Each number is 200 + 20 x the weight over its row's rms, rounded and kept within 0 to 999. Layers, rows and columns count from 0. The size before them is the row's rms in percent of the matrix's.

# layer 4 attention key, 512x512, rms 0.0365, rows 428-511, columns 0-63
110,194,198,224,166,199,176,171,191,208,209,196,208,214,217,193,214,219,224,222,182,168,221,226,195,195,195,233,189,197,209,171,212,210,181,199,219,184,228,213,182,184,169,191,205,179,185,170,216,193,165,186,217,185,210,197,179,197,211,218,207,214,212,211,203
132,197,213,219,194,219,199,212,217,185,188,174,196,235,222,204,194,210,193,199,233,217,171,230,195,186,183,215,204,188,215,167,167,187,190,170,208,167,188,195,198,192,192,182,217,220,169,198,219,203,185,233,216,187,220,213,187,204,183,203,203,200,201,206,180
124,222,187,218,195,200,167,200,162,184,215,176,211,208,205,186,192,197,231,167,202,166,179,186,182,177,158,210,211,232,202,187,196,244,189,228,207,225,232,186,222,204,206,190,234,214,211,183,228,198,191,226,230,178,224,214,204,226,201,232,169,231,241,190,230
129,228,220,215,189,170,181,204,211,215,199,179,188,222,196,187,200,183,210,223,199,199,215,237,189,269,204,200,202,191,235,204,200,191,169,212,196,196,223,163,192,191,185,211,204,191,208,227,227,188,255,209,184,170,224,210,211,211,237,237,195,212,189,156,205
121,172,172,189,206,212,210,183,188,184,175,184,197,214,246,196,213,191,196,212,210,132,185,187,197,217,227,209,244,221,204,208,197,200,216,196,206,219,201,195,227,173,167,153,180,203,221,206,169,193,203,172,187,161,180,189,221,220,179,198,237,194,221,145,196
127,177,202,190,233,177,220,218,181,209,213,167,210,181,191,210,223,192,201,206,169,201,215,177,196,213,223,202,216,214,148,247,225,236,178,215,175,199,172,179,209,226,190,164,178,228,187,191,184,215,239,227,198,210,214,206,208,204,204,200,193,207,210,185,224
114,195,210,201,196,199,202,190,227,190,204,224,250,177,218,179,211,203,198,224,195,209,215,197,219,164,204,181,215,200,225,206,219,197,206,218,200,197,192,212,217,210,200,178,180,186,195,216,188,176,205,175,158,217,194,184,200,236,153,205,197,169,188,167,244
126,198,203,193,226,202,219,255,219,180,219,159,224,203,193,220,194,231,188,182,198,221,196,191,207,178,188,214,188,215,182,223,203,225,222,183,206,153,178,232,221,223,195,198,186,210,229,216,147,171,211,179,222,220,162,199,201,178,216,156,243,184,226,211,227
106,155,182,198,242,222,192,218,201,221,215,179,234,145,218,199,181,181,176,184,228,188,168,190,221,184,176,194,215,188,188,191,195,185,212,199,211,228,195,200,223,214,200,202,148,176,195,216,182,207,216,187,152,197,224,201,206,163,206,196,196,212,216,203,217
122,200,212,217,196,215,211,227,191,164,205,197,161,192,212,194,198,202,217,222,163,214,197,172,216,238,206,234,176,210,220,212,218,187,214,184,212,186,209,225,169,162,166,218,203,211,195,205,214,188,212,196,219,236,190,177,191,166,220,171,221,210,210,196,205
122,174,198,213,177,187,187,191,176,212,228,165,215,182,209,217,223,191,163,226,200,184,239,152,216,176,219,189,177,200,199,238,207,227,200,232,205,184,179,216,209,237,167,219,190,193,241,232,141,199,191,213,225,192,189,208,158,214,190,208,223,187,198,190,246
119,199,223,226,224,202,214,188,226,203,207,212,220,200,212,160,189,211,190,189,198,241,190,193,247,203,230,194,222,205,162,224,192,202,205,222,185,176,200,191,178,185,202,206,168,209,175,217,200,210,208,246,177,203,176,207,211,179,178,206,214,219,242,187,219
124,220,184,192,179,197,190,173,199,175,172,220,209,185,192,207,169,212,214,213,198,200,168,213,182,202,206,176,188,231,240,207,204,217,240,194,184,203,213,195,205,176,205,203,214,197,221,197,211,213,167,193,208,207,191,194,206,208,239,152,197,202,187,203,204
120,235,210,199,206,207,177,203,198,170,214,203,184,211,161,207,196,171,207,208,204,190,181,187,211,187,213,186,222,192,225,195,181,251,210,199,206,209,262,222,216,191,205,250,249,208,209,218,164,204,233,210,211,220,192,152,163,194,213,168,168,209,199,186,194
129,223,194,228,227,197,204,218,164,171,165,135,187,179,199,198,203,187,188,182,187,178,193,183,162,197,226,191,195,213,206,268,182,178,194,187,184,182,202,182,208,213,179,193,181,218,214,202,252,190,213,201,215,191,213,183,226,203,219,204,206,196,188,207,190
118,198,224,174,242,175,204,189,234,205,209,216,231,163,224,217,179,224,157,239,221,221,195,185,230,190,200,157,206,199,196,198,215,207,195,191,230,191,181,182,192,212,212,196,195,189,215,225,166,188,201,215,180,198,192,166,169,203,171,181,210,193,191,240,228
129,186,174,215,226,218,192,202,203,222,198,218,179,214,221,159,168,237,193,175,235,169,192,220,198,181,229,210,207,186,187,147,204,198,209,185,195,188,240,204,218,199,233,201,190,202,214,234,189,201,221,242,185,175,203,185,206,217,209,232,191,200,196,218,193
122,231,232,192,178,203,166,210,209,195,181,209,198,192,186,162,170,200,261,229,221,220,181,210,206,171,195,187,155,182,163,195,187,207,204,222,170,220,221,215,182,214,206,196,263,209,159,206,206,216,235,237,198,195,202,209,185,202,216,175,174,204,207,170,190
132,180,197,203,223,187,178,212,191,213,203,158,195,176,220,186,213,174,200,189,188,230,230,187,206,196,199,221,169,209,180,197,203,201,219,195,214,180,164,193,234,207,189,210,189,241,209,162,182,218,185,223,203,158,208,217,183,220,166,187,224,205,230,201,243
129,217,200,201,210,160,179,155,221,200,214,199,189,207,200,189,213,194,216,198,220,178,229,234,184,229,205,215,224,200,216,211,211,186,202,216,197,237,211,225,201,184,225,179,192,200,208,199,177,163,215,215,210,201,212,214,227,227,188,237,188,210,199,187,225
127,219,159,224,197,220,232,184,194,224,166,192,179,186,230,186,187,183,195,196,191,180,167,215,182,221,199,197,218,220,205,204,221,182,202,194,187,259,199,202,182,171,208,195,203,176,188,193,240,173,199,195,183,170,202,201,235,205,235,222,188,206,200,192,185
132,220,220,186,195,179,185,243,193,190,200,163,211,193,201,201,181,185,235,205,185,192,196,186,221,133,198,206,188,221,174,204,194,203,198,219,191,209,227,189,206,209,194,192,183,201,236,204,206,203,231,186,199,187,197,199,210,222,195,179,179,212,214,155,223
117,166,157,200,166,216,210,170,184,186,219,193,181,224,210,207,203,226,215,226,202,175,206,180,217,248,201,218,203,201,218,181,206,238,204,201,216,215,193,212,236,176,161,204,184,175,183,194,145,177,207,166,210,215,185,208,219,167,173,222,220,170,222,201,203
121,206,177,202,209,203,234,220,228,225,212,194,249,180,220,180,182,220,165,200,218,239,182,181,180,186,174,159,203,158,182,210,216,196,232,184,176,185,173,216,198,192,196,220,171,206,185,234,164,219,228,207,192,200,172,154,196,165,194,166,208,187,155,212,201
122,202,196,201,188,189,220,170,202,196,198,180,194,212,227,183,189,185,205,196,204,155,176,207,210,222,186,195,184,180,195,207,211,220,197,200,196,180,217,194,199,198,180,192,197,201,168,184,171,165,215,173,232,187,188,191,218,233,186,172,185,208,240,165,217
138,224,173,178,221,191,209,154,198,216,198,222,198,243,184,186,184,196,220,173,169,237,231,185,206,209,169,203,178,205,186,196,217,233,205,217,195,146,176,187,181,199,220,222,203,214,210,150,203,210,199,217,186,196,222,203,201,228,192,209,220,210,180,244,211
127,174,179,160,201,212,205,196,203,192,186,204,197,200,226,191,159,208,219,230,213,201,200,177,217,226,193,181,175,201,156,204,192,196,228,193,203,202,196,210,194,209,228,195,212,183,149,198,190,194,220,226,240,225,184,210,205,193,227,192,191,186,227,204,185
123,224,216,237,210,210,184,190,160,163,167,207,227,189,167,198,216,220,212,209,244,197,221,156,175,203,228,176,208,183,206,212,199,174,189,220,184,198,211,196,196,187,192,153,191,191,208,182,217,215,172,178,221,161,198,213,186,228,221,161,177,189,174,200,194
126,203,236,203,165,190,188,190,201,197,205,217,216,236,269,213,183,181,191,220,175,199,187,219,220,234,201,190,200,196,212,188,190,172,203,189,185,212,158,166,208,189,178,196,204,213,211,186,213,229,222,204,192,169,222,186,219,242,190,211,224,211,188,196,200
133,198,215,208,215,236,178,222,185,195,193,201,169,197,223,179,194,215,184,184,215,215,176,197,157,196,183,198,192,217,189,192,190,179,206,211,189,233,233,179,201,178,207,206,190,180,209,196,220,193,184,208,171,226,215,223,229,182,208,234,185,201,193,234,190
127,206,181,197,187,187,210,181,219,201,142,220,205,206,218,195,224,194,207,201,175,245,200,226,183,235,201,203,202,194,185,220,206,189,176,188,247,212,205,173,200,176,214,221,223,194,240,187,247,172,231,196,195,187,185,209,181,195,237,199,213,192,177,220,220
120,191,202,196,217,188,183,216,190,191,239,195,227,180,219,201,226,231,185,212,234,132,214,211,217,189,213,192,245,210,201,189,202,230,204,230,189,205,216,205,225,210,168,210,183,233,207,192,192,179,194,182,183,200,203,201,202,185,176,185,189,199,211,175,198
135,147,195,194,202,204,200,197,192,168,221,183,210,183,225,208,225,195,212,196,193,220,190,183,186,236,157,178,206,185,192,220,246,221,218,199,173,218,181,197,207,213,180,203,196,203,206,198,195,197,211,200,183,181,230,205,218,187,174,176,212,179,213,211,196
126,207,204,195,176,161,176,208,220,206,189,192,196,166,206,213,200,217,176,210,206,191,195,183,203,151,154,217,186,201,238,227,204,214,159,199,228,164,181,195,203,204,187,212,208,179,209,200,229,231,198,207,215,222,173,183,248,200,203,186,140,191,200,231,199
118,191,191,219,211,211,186,212,199,188,191,191,197,174,232,214,241,186,211,190,183,182,177,195,179,208,186,203,220,240,211,236,204,237,235,233,170,224,185,209,193,231,203,198,188,236,175,214,185,205,182,205,208,219,199,179,202,205,150,208,193,217,198,162,191
128,232,212,213,203,186,222,206,230,191,192,191,202,175,183,227,216,180,208,230,203,181,205,196,203,142,193,199,235,217,209,192,222,195,188,187,204,198,220,185,156,246,259,205,192,200,268,226,217,162,195,241,223,198,222,208,190,195,215,192,194,205,216,211,205
122,213,229,186,205,209,230,220,193,220,185,223,195,210,228,187,197,165,193,176,169,189,169,191,219,190,170,186,150,188,205,188,173,202,209,195,228,227,217,194,196,231,243,233,233,188,192,198,221,177,172,224,162,181,216,211,217,230,221,219,164,215,186,201,165
122,191,158,169,223,192,239,251,195,191,219,181,199,184,178,209,177,203,178,169,228,209,213,195,218,144,186,182,214,208,183,239,186,221,216,212,168,165,201,209,191,235,228,195,200,194,197,194,182,197,206,218,214,232,191,159,206,187,201,152,227,228,190,225,206
120,222,197,188,196,208,169,182,223,185,171,224,196,230,148,200,231,196,223,186,215,202,163,191,195,193,198,218,204,206,196,157,164,187,198,210,206,190,226,208,189,221,234,206,180,215,209,199,207,208,177,226,206,200,221,219,192,178,228,224,197,215,225,219,153
121,204,203,178,224,211,191,213,195,204,200,202,204,206,179,214,198,204,192,200,175,192,184,211,222,166,191,191,195,194,208,200,191,170,172,237,220,184,214,209,202,152,220,212,198,181,169,223,207,167,183,222,206,191,167,196,202,168,219,222,223,229,209,207,196
124,187,217,178,200,206,206,212,207,164,223,184,199,196,175,197,213,196,159,245,207,202,209,194,189,183,219,212,204,204,216,249,252,212,206,198,207,186,212,178,174,209,168,195,196,196,210,199,170,201,224,196,215,228,186,184,206,173,150,205,204,173,205,212,218
130,201,198,234,224,175,207,197,197,187,197,187,200,175,196,183,223,197,186,174,151,200,254,205,184,213,203,252,214,203,212,220,187,236,189,179,164,188,183,189,214,197,198,213,175,210,172,186,205,200,235,239,184,213,209,196,233,189,182,230,199,205,183,195,214
117,156,229,193,213,211,206,194,165,179,204,217,208,196,164,213,237,204,187,234,218,183,205,200,177,144,179,196,226,195,220,232,215,231,194,224,217,195,194,220,238,238,195,173,189,191,187,210,174,194,196,209,246,193,173,213,170,192,167,212,223,176,159,206,232
112,249,201,193,170,216,221,212,171,242,169,197,189,209,183,222,213,155,193,229,193,188,157,233,198,250,187,219,166,233,222,181,199,191,186,171,202,203,192,152,207,195,190,226,173,211,218,188,201,206,220,192,190,189,204,239,165,220,223,195,181,186,218,206,187
129,195,162,207,192,217,209,196,222,224,232,191,211,187,230,209,193,235,169,250,241,204,199,243,203,192,198,181,213,221,208,186,188,210,206,208,212,217,193,199,225,156,180,175,188,216,200,225,195,200,158,179,224,175,213,184,179,184,222,214,208,221,199,210,202
123,189,197,209,191,192,191,190,211,209,200,217,209,198,187,191,215,192,178,172,170,196,208,198,215,189,181,218,187,225,189,195,168,225,189,230,210,178,197,184,206,220,225,248,174,205,205,185,209,220,228,220,159,217,206,227,239,204,168,213,169,220,194,190,185
128,198,189,208,228,235,207,191,192,195,194,191,211,189,200,209,216,190,211,168,232,216,234,204,206,181,190,187,215,188,194,237,190,233,188,218,182,181,175,203,212,206,177,199,197,212,199,189,190,195,190,210,182,197,192,200,225,185,209,177,209,204,189,211,223
114,194,250,193,245,205,170,207,192,211,203,232,179,208,221,202,160,174,207,217,167,197,219,207,208,235,238,217,215,207,193,224,185,196,207,185,215,199,219,172,211,180,220,185,177,214,197,191,215,208,232,206,180,175,189,210,243,216,155,224,213,173,232,192,185
122,204,205,191,197,180,204,197,233,209,210,211,186,199,185,220,187,204,196,238,153,186,208,251,201,226,181,228,221,214,209,214,226,216,182,191,216,199,199,202,232,198,196,195,199,214,189,223,208,189,226,211,228,201,218,195,173,229,217,201,201,184,205,213,187
107,199,190,219,199,200,189,184,190,197,205,222,219,205,200,181,231,212,230,244,192,138,192,210,187,228,174,173,187,218,210,174,183,187,228,193,186,195,197,211,175,201,189,177,205,196,249,175,226,210,231,193,246,199,206,165,181,189,185,223,197,226,201,204,167
119,190,215,187,211,180,200,209,197,185,156,236,185,202,176,192,190,205,189,237,214,191,192,184,198,191,205,180,205,194,209,230,216,224,222,246,201,196,197,199,147,185,191,200,212,213,236,167,195,187,217,187,250,179,195,179,221,191,221,176,204,216,207,209,169
121,210,192,210,155,196,195,229,194,218,177,167,197,204,208,194,191,235,177,228,192,183,188,198,194,182,216,199,193,201,226,215,188,172,208,220,197,206,209,194,173,164,195,202,209,212,209,242,209,217,192,236,246,188,189,176,182,193,267,213,202,219,197,181,175
125,210,197,182,163,193,206,185,180,202,222,210,211,201,175,191,203,185,231,194,219,204,208,216,222,201,150,196,178,186,226,191,194,197,157,205,217,224,198,197,205,191,183,217,248,197,210,187,212,193,184,174,204,226,212,210,173,172,226,185,215,187,204,200,201
127,210,189,159,216,221,197,221,210,225,197,211,188,214,166,221,194,190,183,196,237,217,213,197,202,179,218,201,182,208,190,167,204,221,199,192,199,129,194,200,238,213,188,197,234,181,225,189,185,224,218,211,205,190,190,184,191,185,185,190,197,220,177,259,179
122,240,228,196,179,221,204,184,246,207,176,216,221,211,174,205,182,205,219,252,227,228,200,208,216,198,196,195,226,217,216,152,208,192,168,192,189,187,199,182,205,199,211,210,178,197,206,232,197,157,200,215,179,170,194,229,214,202,204,233,180,175,210,234,176
116,215,199,171,209,196,203,236,199,192,186,191,181,199,218,177,203,196,223,182,212,201,155,211,188,227,188,202,180,202,210,183,201,228,209,202,214,197,186,215,229,207,197,204,250,186,186,185,203,206,187,250,209,208,223,193,214,197,215,184,218,220,218,171,183
125,213,214,195,197,188,173,217,193,194,224,206,169,221,170,214,219,193,182,213,184,206,209,200,224,190,186,210,194,176,209,227,205,225,171,226,197,208,181,181,188,229,194,194,232,220,190,205,179,211,190,213,220,209,211,186,181,232,225,171,203,176,213,206,197
125,210,190,227,214,178,201,162,232,181,181,186,206,230,179,206,223,191,188,170,214,192,209,199,198,219,149,184,205,194,216,199,196,211,165,208,166,193,172,215,217,210,213,207,184,192,219,161,205,185,200,196,188,200,185,227,232,233,201,225,196,176,210,214,215
132,217,196,201,218,172,169,216,209,195,175,225,203,184,168,199,210,227,196,173,182,212,202,203,181,206,179,196,219,198,165,194,219,214,183,172,193,155,214,179,192,211,222,179,190,227,208,196,224,198,234,234,183,214,210,213,204,191,218,211,196,203,200,264,210
119,180,200,216,149,185,173,184,178,210,231,201,210,174,227,197,198,189,218,240,184,184,181,217,205,263,208,205,193,216,217,211,244,209,180,198,204,212,168,197,211,191,190,192,193,189,218,220,185,210,216,164,198,204,206,214,188,214,177,190,190,193,176,194,227
119,193,200,183,202,205,185,214,183,180,196,197,167,178,182,212,207,204,214,205,169,173,211,181,215,184,203,224,205,220,171,243,203,192,204,192,209,237,261,172,212,223,194,166,211,228,164,206,180,213,227,216,212,197,215,223,214,198,203,199,178,200,227,170,222
124,225,224,178,188,172,174,211,209,228,232,182,205,180,206,223,199,190,181,193,181,184,216,209,243,204,183,194,224,213,209,199,192,178,210,209,245,210,215,195,227,213,205,201,196,197,230,200,189,176,177,168,200,180,214,199,199,234,177,201,196,210,204,175,225
127,187,242,219,196,189,195,185,187,157,167,191,191,193,199,189,237,178,233,195,187,204,182,222,186,234,242,186,195,215,193,238,198,194,176,201,199,212,186,188,172,209,204,181,200,190,176,200,206,173,177,205,212,180,196,204,197,241,221,171,217,217,210,163,207
122,199,226,186,189,195,193,234,212,191,207,212,199,164,177,196,171,195,230,239,197,192,178,213,211,197,222,201,226,206,194,216,211,190,194,201,182,209,198,229,197,190,202,177,210,180,248,207,201,203,187,163,232,167,218,203,196,194,223,169,218,206,201,198,190
126,189,183,204,184,178,201,172,210,178,199,216,207,195,181,214,218,211,223,180,210,217,210,224,205,216,199,198,203,185,196,209,190,176,227,210,214,208,197,213,227,189,207,178,211,215,201,200,157,183,157,218,175,203,219,223,224,202,188,201,217,169,187,215,208
127,212,209,176,207,193,192,205,269,217,167,255,218,189,221,247,222,226,180,213,203,236,233,187,229,225,227,191,191,203,172,195,197,186,180,203,230,176,181,218,203,231,216,221,185,233,199,200,188,229,173,249,142,214,201,193,207,217,188,188,210,218,181,243,191
126,193,210,178,170,225,208,187,202,209,200,223,166,218,195,217,218,205,185,204,197,214,201,215,203,185,181,202,211,222,244,164,197,147,160,160,228,194,191,180,200,178,208,210,169,200,221,199,150,190,188,201,188,204,178,220,213,165,190,245,198,179,197,199,198
128,229,210,199,205,194,165,202,203,199,192,179,212,232,201,194,200,221,221,176,151,207,197,203,218,191,182,240,204,217,214,201,238,187,206,208,233,195,228,203,218,166,190,205,192,223,194,190,171,168,132,188,209,200,212,209,207,195,182,186,231,186,212,210,241
125,245,210,210,202,184,191,191,202,217,185,217,220,221,199,188,199,196,203,173,189,191,192,224,208,184,243,191,194,212,171,154,174,173,189,182,185,189,193,181,190,213,186,204,230,164,221,184,202,191,221,184,173,187,182,196,211,212,200,210,201,228,200,202,208
120,198,223,199,186,213,171,187,187,199,195,205,197,182,224,192,220,214,235,238,159,170,207,206,197,238,224,199,216,208,219,193,236,199,204,204,194,262,217,198,211,171,171,189,203,189,179,202,188,151,226,176,168,196,194,206,202,216,212,220,186,191,201,184,187
129,192,194,244,181,203,186,205,200,183,262,155,230,205,167,193,205,171,244,189,229,174,210,180,193,166,216,161,205,190,193,208,179,216,198,229,198,223,227,196,222,189,194,195,194,187,188,190,173,207,178,157,234,195,215,209,185,211,203,174,193,204,205,166,216
132,224,215,206,203,189,212,199,175,181,215,213,217,165,191,187,216,204,187,198,211,211,222,224,214,211,210,194,209,197,193,244,196,193,205,227,201,233,199,191,195,220,233,194,183,198,189,226,212,205,195,232,190,190,190,227,197,208,211,186,219,200,185,184,216
136,212,218,196,223,188,190,173,221,251,201,196,198,244,225,225,186,201,228,207,192,230,199,226,217,225,215,202,213,212,215,224,195,188,199,187,171,169,157,209,184,211,225,202,207,189,197,204,195,190,163,201,240,181,179,197,189,186,231,197,214,231,189,210,189
121,200,260,198,199,190,166,213,187,179,224,238,192,194,192,232,205,173,216,245,179,190,173,176,222,220,242,219,217,218,221,181,235,194,178,168,215,197,241,165,187,159,197,215,173,180,191,166,229,225,192,193,200,222,208,180,202,199,216,221,198,186,191,219,163
118,189,210,194,168,210,211,235,197,214,231,205,164,212,204,211,211,179,188,212,241,193,182,176,200,191,231,234,207,205,185,188,207,189,224,207,199,216,161,201,220,207,213,229,168,214,224,212,177,227,196,186,194,201,206,212,203,226,179,196,202,178,205,182,196
128,198,203,162,211,215,200,223,189,239,228,222,190,214,200,202,166,173,216,206,194,190,195,226,213,172,202,218,190,189,230,166,178,200,220,212,204,160,201,197,192,188,234,215,212,192,221,218,231,218,185,223,217,182,199,169,166,211,225,218,195,221,180,212,178
121,215,203,194,199,185,179,246,189,212,179,181,178,168,197,208,164,181,217,180,196,197,231,167,178,187,208,199,182,195,199,237,194,210,204,186,236,221,239,183,241,216,176,213,192,230,198,200,233,187,187,200,192,212,189,187,187,208,194,200,183,199,215,186,216
118,180,177,234,249,187,157,237,199,195,204,187,198,204,203,188,212,208,190,189,198,218,242,205,196,179,246,193,219,186,215,206,203,190,206,234,184,216,237,179,180,199,201,187,182,215,160,200,238,200,204,223,181,201,169,135,193,214,197,232,199,198,186,182,214
128,173,197,209,200,207,186,189,194,196,177,189,203,210,232,190,187,212,205,189,205,173,172,183,175,221,205,212,203,163,192,225,203,187,218,213,185,224,210,215,227,184,179,188,187,224,205,195,205,204,199,230,193,172,224,204,201,195,204,216,188,189,205,202,175
117,186,245,201,170,233,192,173,161,208,213,206,191,198,192,220,202,189,247,217,193,151,155,192,204,194,205,184,192,203,238,200,204,210,186,178,205,222,193,195,203,203,175,198,192,198,210,202,175,174,205,181,198,198,180,217,203,192,189,212,182,206,202,157,201
130,192,204,202,219,200,200,196,181,221,216,223,191,218,210,199,202,191,227,164,199,154,189,240,205,185,191,214,188,211,192,152,184,212,197,223,213,213,229,205,218,191,248,226,235,172,163,174,221,213,175,216,160,195,217,193,165,225,251,228,218,198,154,217,192
139,193,211,221,217,232,197,211,178,183,226,169,184,196,252,226,205,194,203,180,217,163,208,179,195,204,200,189,225,197,209,222,211,187,221,190,229,192,171,184,223,189,189,220,177,194,242,183,220,191,189,177,228,181,194,163,187,183,195,213,221,212,208,205,191
117,191,184,202,233,191,220,210,190,192,212,189,213,171,177,212,214,194,195,212,231,174,236,182,234,137,235,192,189,179,177,223,201,173,209,214,189,167,208,214,208,226,198,180,195,177,219,218,153,221,241,226,206,182,173,206,231,190,163,183,188,184,213,189,240
117,193,231,223,203,198,200,197,171,194,189,204,205,191,213,194,190,221,232,198,215,230,225,154,153,224,160,178,166,163,229,185,193,220,194,171,200,231,185,208,211,207,176,192,247,211,182,189,221,198,199,193,226,205,228,209,200,221,172,181,215,197,150,211,241